python train.py --n_layer=15 --n_kv_head=1 --vocab_size=3262 --norm="layernorm" --attn_scale=0.177 --bias="all" --init_std_qkv=0.0499 --init_std_up=0.0499 --init_std_down=0.00456 --beta1=0.95 --weight_decay=0.056 --decay_fraction=0.592 --doc_mask=true --steps=3608
Each number is 128 + 32 x the weight over its row's rms, rounded and kept within 0 to 255. Layers, rows and columns count from 0. Numbers have three digits each. The size before them is the row's rms in percent of the matrix's.

# layer 11 MLP up, 384x96, rms 0.341, rows 211-276, columns 48-95
087:102145127092157110058123124086166141176104087129132110102121069130168156139155167103156143178118113143149113130145162109142102185082131097129162
096:144127162130143172180152168140076127111112149095082080120119116129092111091112156120148097118207168085169134126168182134092071081106116083068064
115:074165131112121161081144136159166208150129143141107083095130130092147122122149125075120149103105095050146149087145115126105117094129088084091166
101:150092104104199157158206116139116154140141118156172052150183066077114112104183112126168099117114139078101081133072121156130127168144106086086080
119:125074114122073123106121166200118127139110190192093073153170129046137102130157098104171088063158061146137140132078200091129101141096101115088130
115:175099136129172082137118118128153148129132146163152126146133179174163173144115101119104109149125130140138125100120139162152119096133119006115176
089:157184149125159170140155173168109122120119134229169073118142103165109124153171189109171141122136105119134116131125173157130140094150102156070076
110:174081166090152167096107161133145187173157101181127139181123158112120082147076140189153071123144145152111127104127179127098205164131117079093087
100:158147111072078113156140153080098150142058149160075141117149106092091111119162115093124159126108186075102169096077082112120091111137146180142163
095:129118124066131121119117152145164105140124148146095082146157087112117185144128080149056156144149132094169122122151147071121187149127159110124116
091:254195187075112103143148113134130163109114135166165149121117149074136105132152187154112133157107121109099127124113186123120079120175147162104085
081:107127110090133134164094106085122083112148092103108205126103097091149128121156168148120095064090140132145143080138152120109151146044072155195096
113:098112130089125064165115066109158124107115135138111136150125036116085143105108169093080155018108132152148130179128143163111118167057126165095083
096:108161138130149115143173141103159136120093182113125091130118108116138105169127147142090092096121012099184124148172171195178104084146142131165136
091:096130156134138139052139188152093156135090127154143085154142133141115183153159119053078141108159117111136116140122117141136121204046101062142168
102:153099154164105155153099123132155239093147141121132108070113063126167158108135169157119134156051102110129163149109166146107123089040111109129116
092:151128128154168148095173193144105137150105148137060124126142073154099195154136147137089127112104146134061157127102114086118148186108118113135072
117:092098096128138189093111156115055160157118072145153112124161139092123187144134162112153144204145119101133128101151059145130162139116121107121147
097:103109177082149071103132120092144121124156155093141152120093066106133131144199139160144144127130148122143113188063110175112133154103103127056095
114:138140124076131087162133133170128150097140124121117111139124143097046113169155066146102135121118137136188174130041141133138143105132057111115088
114:163101110155151191181132157083037141130120152181106174133113158115141085145153180138110075139114118125113113114143106163132078168128094113084127
105:157036111129115123117110074098115123164106087127133091062144121145202132140176083133065146138137110088115146162163111083123081122136141106144047
086:140157172105115100156093133143157124129103159157153037100109165152117091163145084072126094179132139132136159139114128181134117129221081122093163
087:184129176101181056148114064146144169174120166164161158114097162122172111141124102156145070151082172153111108102162135142091138131113053115110147
132:186107144157137082156141126146125126122155152184111122096069131133131159174164127134135104135209107130145153094151140137127168179139156114149147
091:188085148110115168124142119110111134101081137153092116140107142150088052107114127120096097084069114206146104084144080122122119075119062070119174
084:127099179177126140171180089117143190087132105115139109107172154102094136169104110134132154089074123162145089138191108127120104101202151165147156
094:129142175091168061106126088071091135091116093110174154155131169130126122096156151108122095081146132135099098091120117079128184177135093145089109
108:188074136194152183104132151125193138197090158119146166164121122105137104131124124174165113128146147109080104138136169128079130113170119090105093
101:219103189100147145137122201131126114142108126123134133112162167122109135173122160129109111080079189116082085128088106136127104170104155180134166
123:104072136163158115119174063099118141095088181173142212137118106135073109117103068128096136137121146101077141133095143144104105129156099083137120
071:093106179097113158098119125099201142153160134180089136173132088097139125122143114171100155145155076103116101093109190126144121154129130133204151
087:153116142080175097119119121113140122074140152163186109136114134130141137169105155158093144084123080208116058112111183129113138103118120112140117
101:139156147097096132109096149120071146087126141081149152189120156069150167070107130078124177103143098122146135163159111143084092131076094150141119
108:141109130138147087173119096138204120114142154116099108113140140101147140150178115119139085168135210126169132145150156164109205108132107155119081
107:086081140049135173135111152125109134145152121183117116101184081086154177090136165157094084159105148202167103144090187140170161180160117114121107
097:119122131122128215098191165099145158195111092174131133116166125112075113181120128168159124107134100071104138109120082094082149087065097142098138
093:213130122150155130138121152152194171109146086165050112178153144075219122111132130142193147113125120141104103129114151106118121158103139177148082
120:181150141122183157147099135125094135121137135112147091113171089142110182091086160136094172116105142134104130119153111078136178103150176102083122
103:143115119070173110124113167119133129142127111161115155130141140173123077137203051108088119173056127112097087094092138088109115109134070115136138
105:147155114076166143122088158100091175117110135183111117073121118085105145123142163080143149083141143126127131071051126095113133115143099097134105
099:135087121059154135142146116110085148129094131125105146172125128099161084106116130159125168108239140051138144094115117059111096118152110128093085
100:163092127152132108142165146102087139140119123138125149117085143086115150160131072167130079156171200120134148121127197168185131121093178124154163
087:100092139088160140170174080142113165171068146130134127178132120126068119133089160149171108148116132151121139135161102204126148156054066120176125
129:086146155131122110129154120154130122129114147114147116077117024086176113158163126074097129075135108116119169162103122164150114150117101100123157
101:105056110140123151182084104088134121129089209104143188100112114107132124086150162116140062114124157151071193114128129128126069163106146148104163
086:156102132179120145138087118125098136138112122069163122128184126123105141151148139113119203114179144153100121123123090088114112081113074105135146
110:118092146172111097131086064071082198064144141162156152168167117129109108103139171101052102151131135152139120105131145085143161151147100124145146
087:125115197066098076152213165087148180121090126082115095088138121111077127079167103164136074161158112145169149145122155100160134132125099085097082
105:083148142106169080153145074111081131111099139183135087105128175134123100123161140152138065111121148118097105094059077066097220113135164133159179
075:146124192106105152124092087071170125084152120134152132170145170078100098127134143113155115085102096171134149042126137108103083147171100112141106
102:104106129148181100152155079132131142105118112140171115090130104094089175167158187153061095096107141163094149149152123175140097088131084165122083
106:086109167163124090177128113100129140158148132150131136077154121158163071140159124206082109078128114123112159139147123254148131162083139128098181
081:145148177176117178169083079069155141126137132122116082125134153115134119186170107103130128146129090145092175131156161115112058132144127092137185
090:142096137089119059178134126133133075154096110168108109102127101139110130213147121153112131152122093187157090163110117119115085087093141120181088
107:118088094102195179091160102157178151151107072120159133121166173117154133174138152112136136132125166178088109123135170130131162138099132149049117
093:142091134175160116143155157134134145144111077158157079121131119113127101160161129130148111106060103129116128101131149102140084191070134095147086
120:111093103150134141106127157164116178155094113122153132145203139106091103119147073071119185133090098090156109115097124205106082123174106134104132
105:080133089109129143088147078107102159122062186190137149130161162100179170125202123102119158097121174057163113117114104156133044134089134129108089
116:171110112123124119118150104177124147057088129119177138146138109173165070091121146147088126128158086113092076127139097112134074156107073172108152
098:103113172159081111118096171090123123082156123148097142092114147093113107101112120148106126164121137090141160161094127093123170138171159138115159
106:167080131126191180186094104094095134133100141142142145150117156087096136169090186194120078140110127139135161112109138120127122088124195116069123
093:119074140154149119108143119112115113152126127091177119099127074111160141163121117117112134177197113140094062131181215133131121188075127087151150
087:162129148172131082143046054149131152129158103181074167136120100081099116173171108146109167101146140094113078109090108141069149127115161111102150
101:056168135087134099113086110044074095104079062138124113151070139091118111108113092106118143146107163130153103162130104090076062109139111096087108
087:165128132157131166174151136136172101086105162157115204129115155163118065159139108156131082153128078175148080095089109157123177084151107157119192
# layer 11 MLP down (transposed), 384x96, rms 0.347, rows 211-276, columns 48-95
083:073191175099108128146102106173141166113043173152163131164200128122108130052117136131121129112139119162144138172153085103157091157122127129146105
098:116031114106070167107168125107092146124159151181151080176165055177147123164128116146154150167164139174156147087154139057133154108139136103142141
118:130197139048098085136119138141163127101174170122115105108082106145111093152150105110074135120135080093104110147142090090111145110147150142104078
105:103076152112095125092151119104116109175189153142136127095134141185127094145115136081166120130112122038114135166141186177036102146118151142172105
121:200121154117099155094126134123142198113143185118088123165122106106135085158112104110194131120167129063136113167131139114105079123068092074137207
118:186158178149118122104166085115100102110228161158124112134057158099131141134174121119125144140148110124118206106141162107125122150131189140184177
072:095048130124168093112112109113150164139087101127103101094165200131174123080108155157103123102130127121147129134145149159051154117127125171125210
128:037115115131131142126145051125121115234115122113172132158105153116133153084128138126060122116127141130135118144088124121204077119116148115142097
095:183114154116155105161105182125192171155121135055158148102093182112125115133102127152136098141147151092070146159156098195088127150162088098137096
106:174128091129120170151177180133120153105140122104128076144205152108132167143106130138141192171133139106163112126148186107039170197125113136104125
097:074082097160161111130099178096114136119103124111102116109133146095091181140123100147124098150145163194152109139119141162178150184073107120114149
074:084077139148144123126092130108106131143050069143124091109203153087121110191088140122090111146144130150127118078156107154076151208170161094135099
113:082136182104089104143087081132108126134115145118094127164039095085077137165103119116166090165093154173116151160165142151169147148114209137150066
091:101085087074145110142129139122170158143145099120122137146050123099129134075139132170113145089136084133127139119098138128255057171125146119167098
089:101117177121127109142139135158159179086098133113105096105172110117131061146142122133163120085121126187154169160144080080160195147154105114159148
110:192145133132159079138161135165182086049098142147118172118105156108161147142152110119108125155136105089124105148127140119210118157114119111164107
083:152129135106106147127161131160138163119146120094101094064172143113135130129108115185138179124110116118072160083096157116111189149151121141078138
132:121150094137114147168116115177075117143130115169175080214078198138110137089115161110136061129112116086100166135131125088059141119194158133138143
103:190103072154108105117115087147142104095101097078131168103138085161149123145191066172135120106139122110118157124210131141014084124144191113144136
109:160154190102151075103163129214105109146125092097111107136030111160123104171131095062154133114139128159208189122122127089109155047108135151103135
132:148129131093126142090131185125098124117201115131156139119139125156116138143120098144101123111072134124154119129121132086105116125139124095092058
101:129125089182131153106109163155094181133089116128078139117122146121176079108175128135130143114121153111120176191153092147255095141136119089130078
074:068156141174134112107094102133126117211055096144118164133203152131087097151183146156210126157107186138137139145104105115153145122147131148183128
084:176179187145073079135106124107103105152109138131106114143090080145168137121144091144121135101122151048120230135171156185107101189144149124175165
125:161106153160120135151135155125109064108224116141130131113000135141116121099161124130149114144133160081112144149146151084124134108113118143110129
095:093158122154165042068151133129125149095084100151118051093154124130131155154085106127123193146116130152106105137172163123097133058145139132156146
085:058131131175103075161134128095124129169151153165073112121083121152097135149093136183178177098112165120113131120101127187166146097148099141160138
103:096131164156115120154112126192150091117082144131111156048182052111061117089058163143129140188077099118184112148144126105135099104178134154091112
108:120076142179169109083171183104148083136150139112129142140049063101145084137097156147133146134122099106102176092095174132159086132157119094126172
105:131111151082146119152177068140175161102073151125110151102186107158152162178065136074127122176157134094129094126161140139131125116147146094187133
124:178204065152092141170131088221157155127165106135148127118144155175173160138155099129147096128112129093125133114180078116079111074105120145121137
070:112166121142135134153130139140120138140076131125090124109096170105156124113109163104124167120086119089146122112148099125255109128127145155125171
077:094121161146109119118083099131125144150046094078110135082255131110110118100111151096114139090141126068135139131128116170110155114148150119110121
096:147137138133159181071167063074124103118122129142143153129172146125133092104128064096135121144157068126122124057120121104126156163101171111116117
098:185078093175118114115091083149148133136105148121146108133127113154169186179162127110086110096151111069150128117179105196087129127150118109126166
118:125194076112146126133116186113140154133162145130151128096064044092140099185133076117170108077161131104165147129144142130128099112138110180136146
098:097040162125130073128144154114158108063147148118108122121155187152139141134092106151116092153159168135096125146206146122110101095120149146073106
082:134086156158166128089157180178122064112131062151152105150152066101142097138112211100076108167098160098122123106153087095099098151147107094114123
129:244117106124121158114074129122163107138076136121118084119174140084124113164107144104103075128165077156099090086124113169167176195116188125111160
123:115219115156168101159065122144116199142116141159165144168177138135122123122100176134104109117149133066117150121144161133179097166145126121121153
105:148099114160164123104064151135151181090154044149116133111083104120039127125090173081184120171185097145151121172124108130074209102152141135111109
099:158113117150156114125121150145112084117073082099106164087113153105138125117071122094164096153059123075104120138115102189127119159139073151111153
093:155135117125175152142144126188124181139203105145089124111021212123140104103153127091123111129138104104143080121144111129252181177141100106152142
086:165150091080077140105118089145185077081117129134144132104143131129166144111095115112149064138141118107117028114093109088140097116125135203097136
120:128138128147110139149142147088124164143150118087112151125177168129092152054048088177064144143137140119105131129173167167135052148148139180093128
095:154121128110112187132161147144124165147108180119169076124163138111151157127168150101158159089154146135118109121055124149119127126143155148055167
078:108141139107178143085117192091164102123077130141127150125121147151135162186061131126102091130136126110140161074114119114220116099152118108080167
130:100107144137080092088167127100111130187142115134149178074060183175161094116134092124124125098164134132105095064135111183118131155127153143178141
084:134048098103117101192121118108144161093136090105176155088186101107157108148144176172159110127102142137149147141115144152033114152152140183091079
116:128067118094148083124154138107158182111151139064122126135184173127152151147177105125175117113112132096094099160084212128079139114154084147095092
081:049149124124143086108142149141106105162177139159105172118240113118114146154142180127164164133126114063151166133070120152226132159129153153123096
104:014197119145164123128147159082120087138150144186146063141125151113150126147149080130096164108129105108125164103168120171099111099093140130157168
100:147105171143116080132122035115156178155131116095123175168155073127124149156138135133160105101132140099140135141138061121140048111203164098141156
077:103136176134145092102078108096145146096160096141111108122199116128127103096099180156095179119134077028156140131084114157154132118141129139114158
086:129136155097113102109122141152119165125075102081201083133178177121076153134158122154122142171101115111142135133140101146076151102139173138160106
114:135083069130152128108204177109154189188203093183181113097108163139098127074177124131132073131130150143160117131125153121118138096111086156101098
099:130112107158115128139144207107109135125125155160193109138121106182114113132110144080107162163137111149114053153155165092098099116151129150119160
131:127115136212145171142091125096124120131096157108144164109154116088124189104080140085119042135109179162132112124098179112105121155141111096072136
110:115095116085097151131180149135097144092000110156132120144110189105146155090101123122136089139155124055136156105125175125208132146179093095072110
119:089133146148121118065100136119060135158115165158160133129062197136129141093107142157118131135058114154088113167130120116178211184108162113101135
098:099126173097118148138123137141160113145092136075072094057207079139131138128109108096128133142129142124116187113147189198129119151117142134095151
100:154167142107125157140094133127143126131122124138161143133085211182117129118104126122034129165089076079103142116186125117118123156141139151111210
082:130086126086109089107099103117144103163140153113123129102244112141121092174108114154123175103084180091127182174135188141132126132118151187114088
085:125085129128173118123112198129104142091150206110098133122159106153153204092094063113149116055125138109163077104104141154094158175115157118165113
078:124119152088149096086122104119125050096040134146132152132220113116108123166118126124163147142135134165097106127114109204146042122122178143150145
072:083086171162109096138095112087180184153101115118109131095189185104100142128127116095109214103146140145094096160083136108072149128179128177130088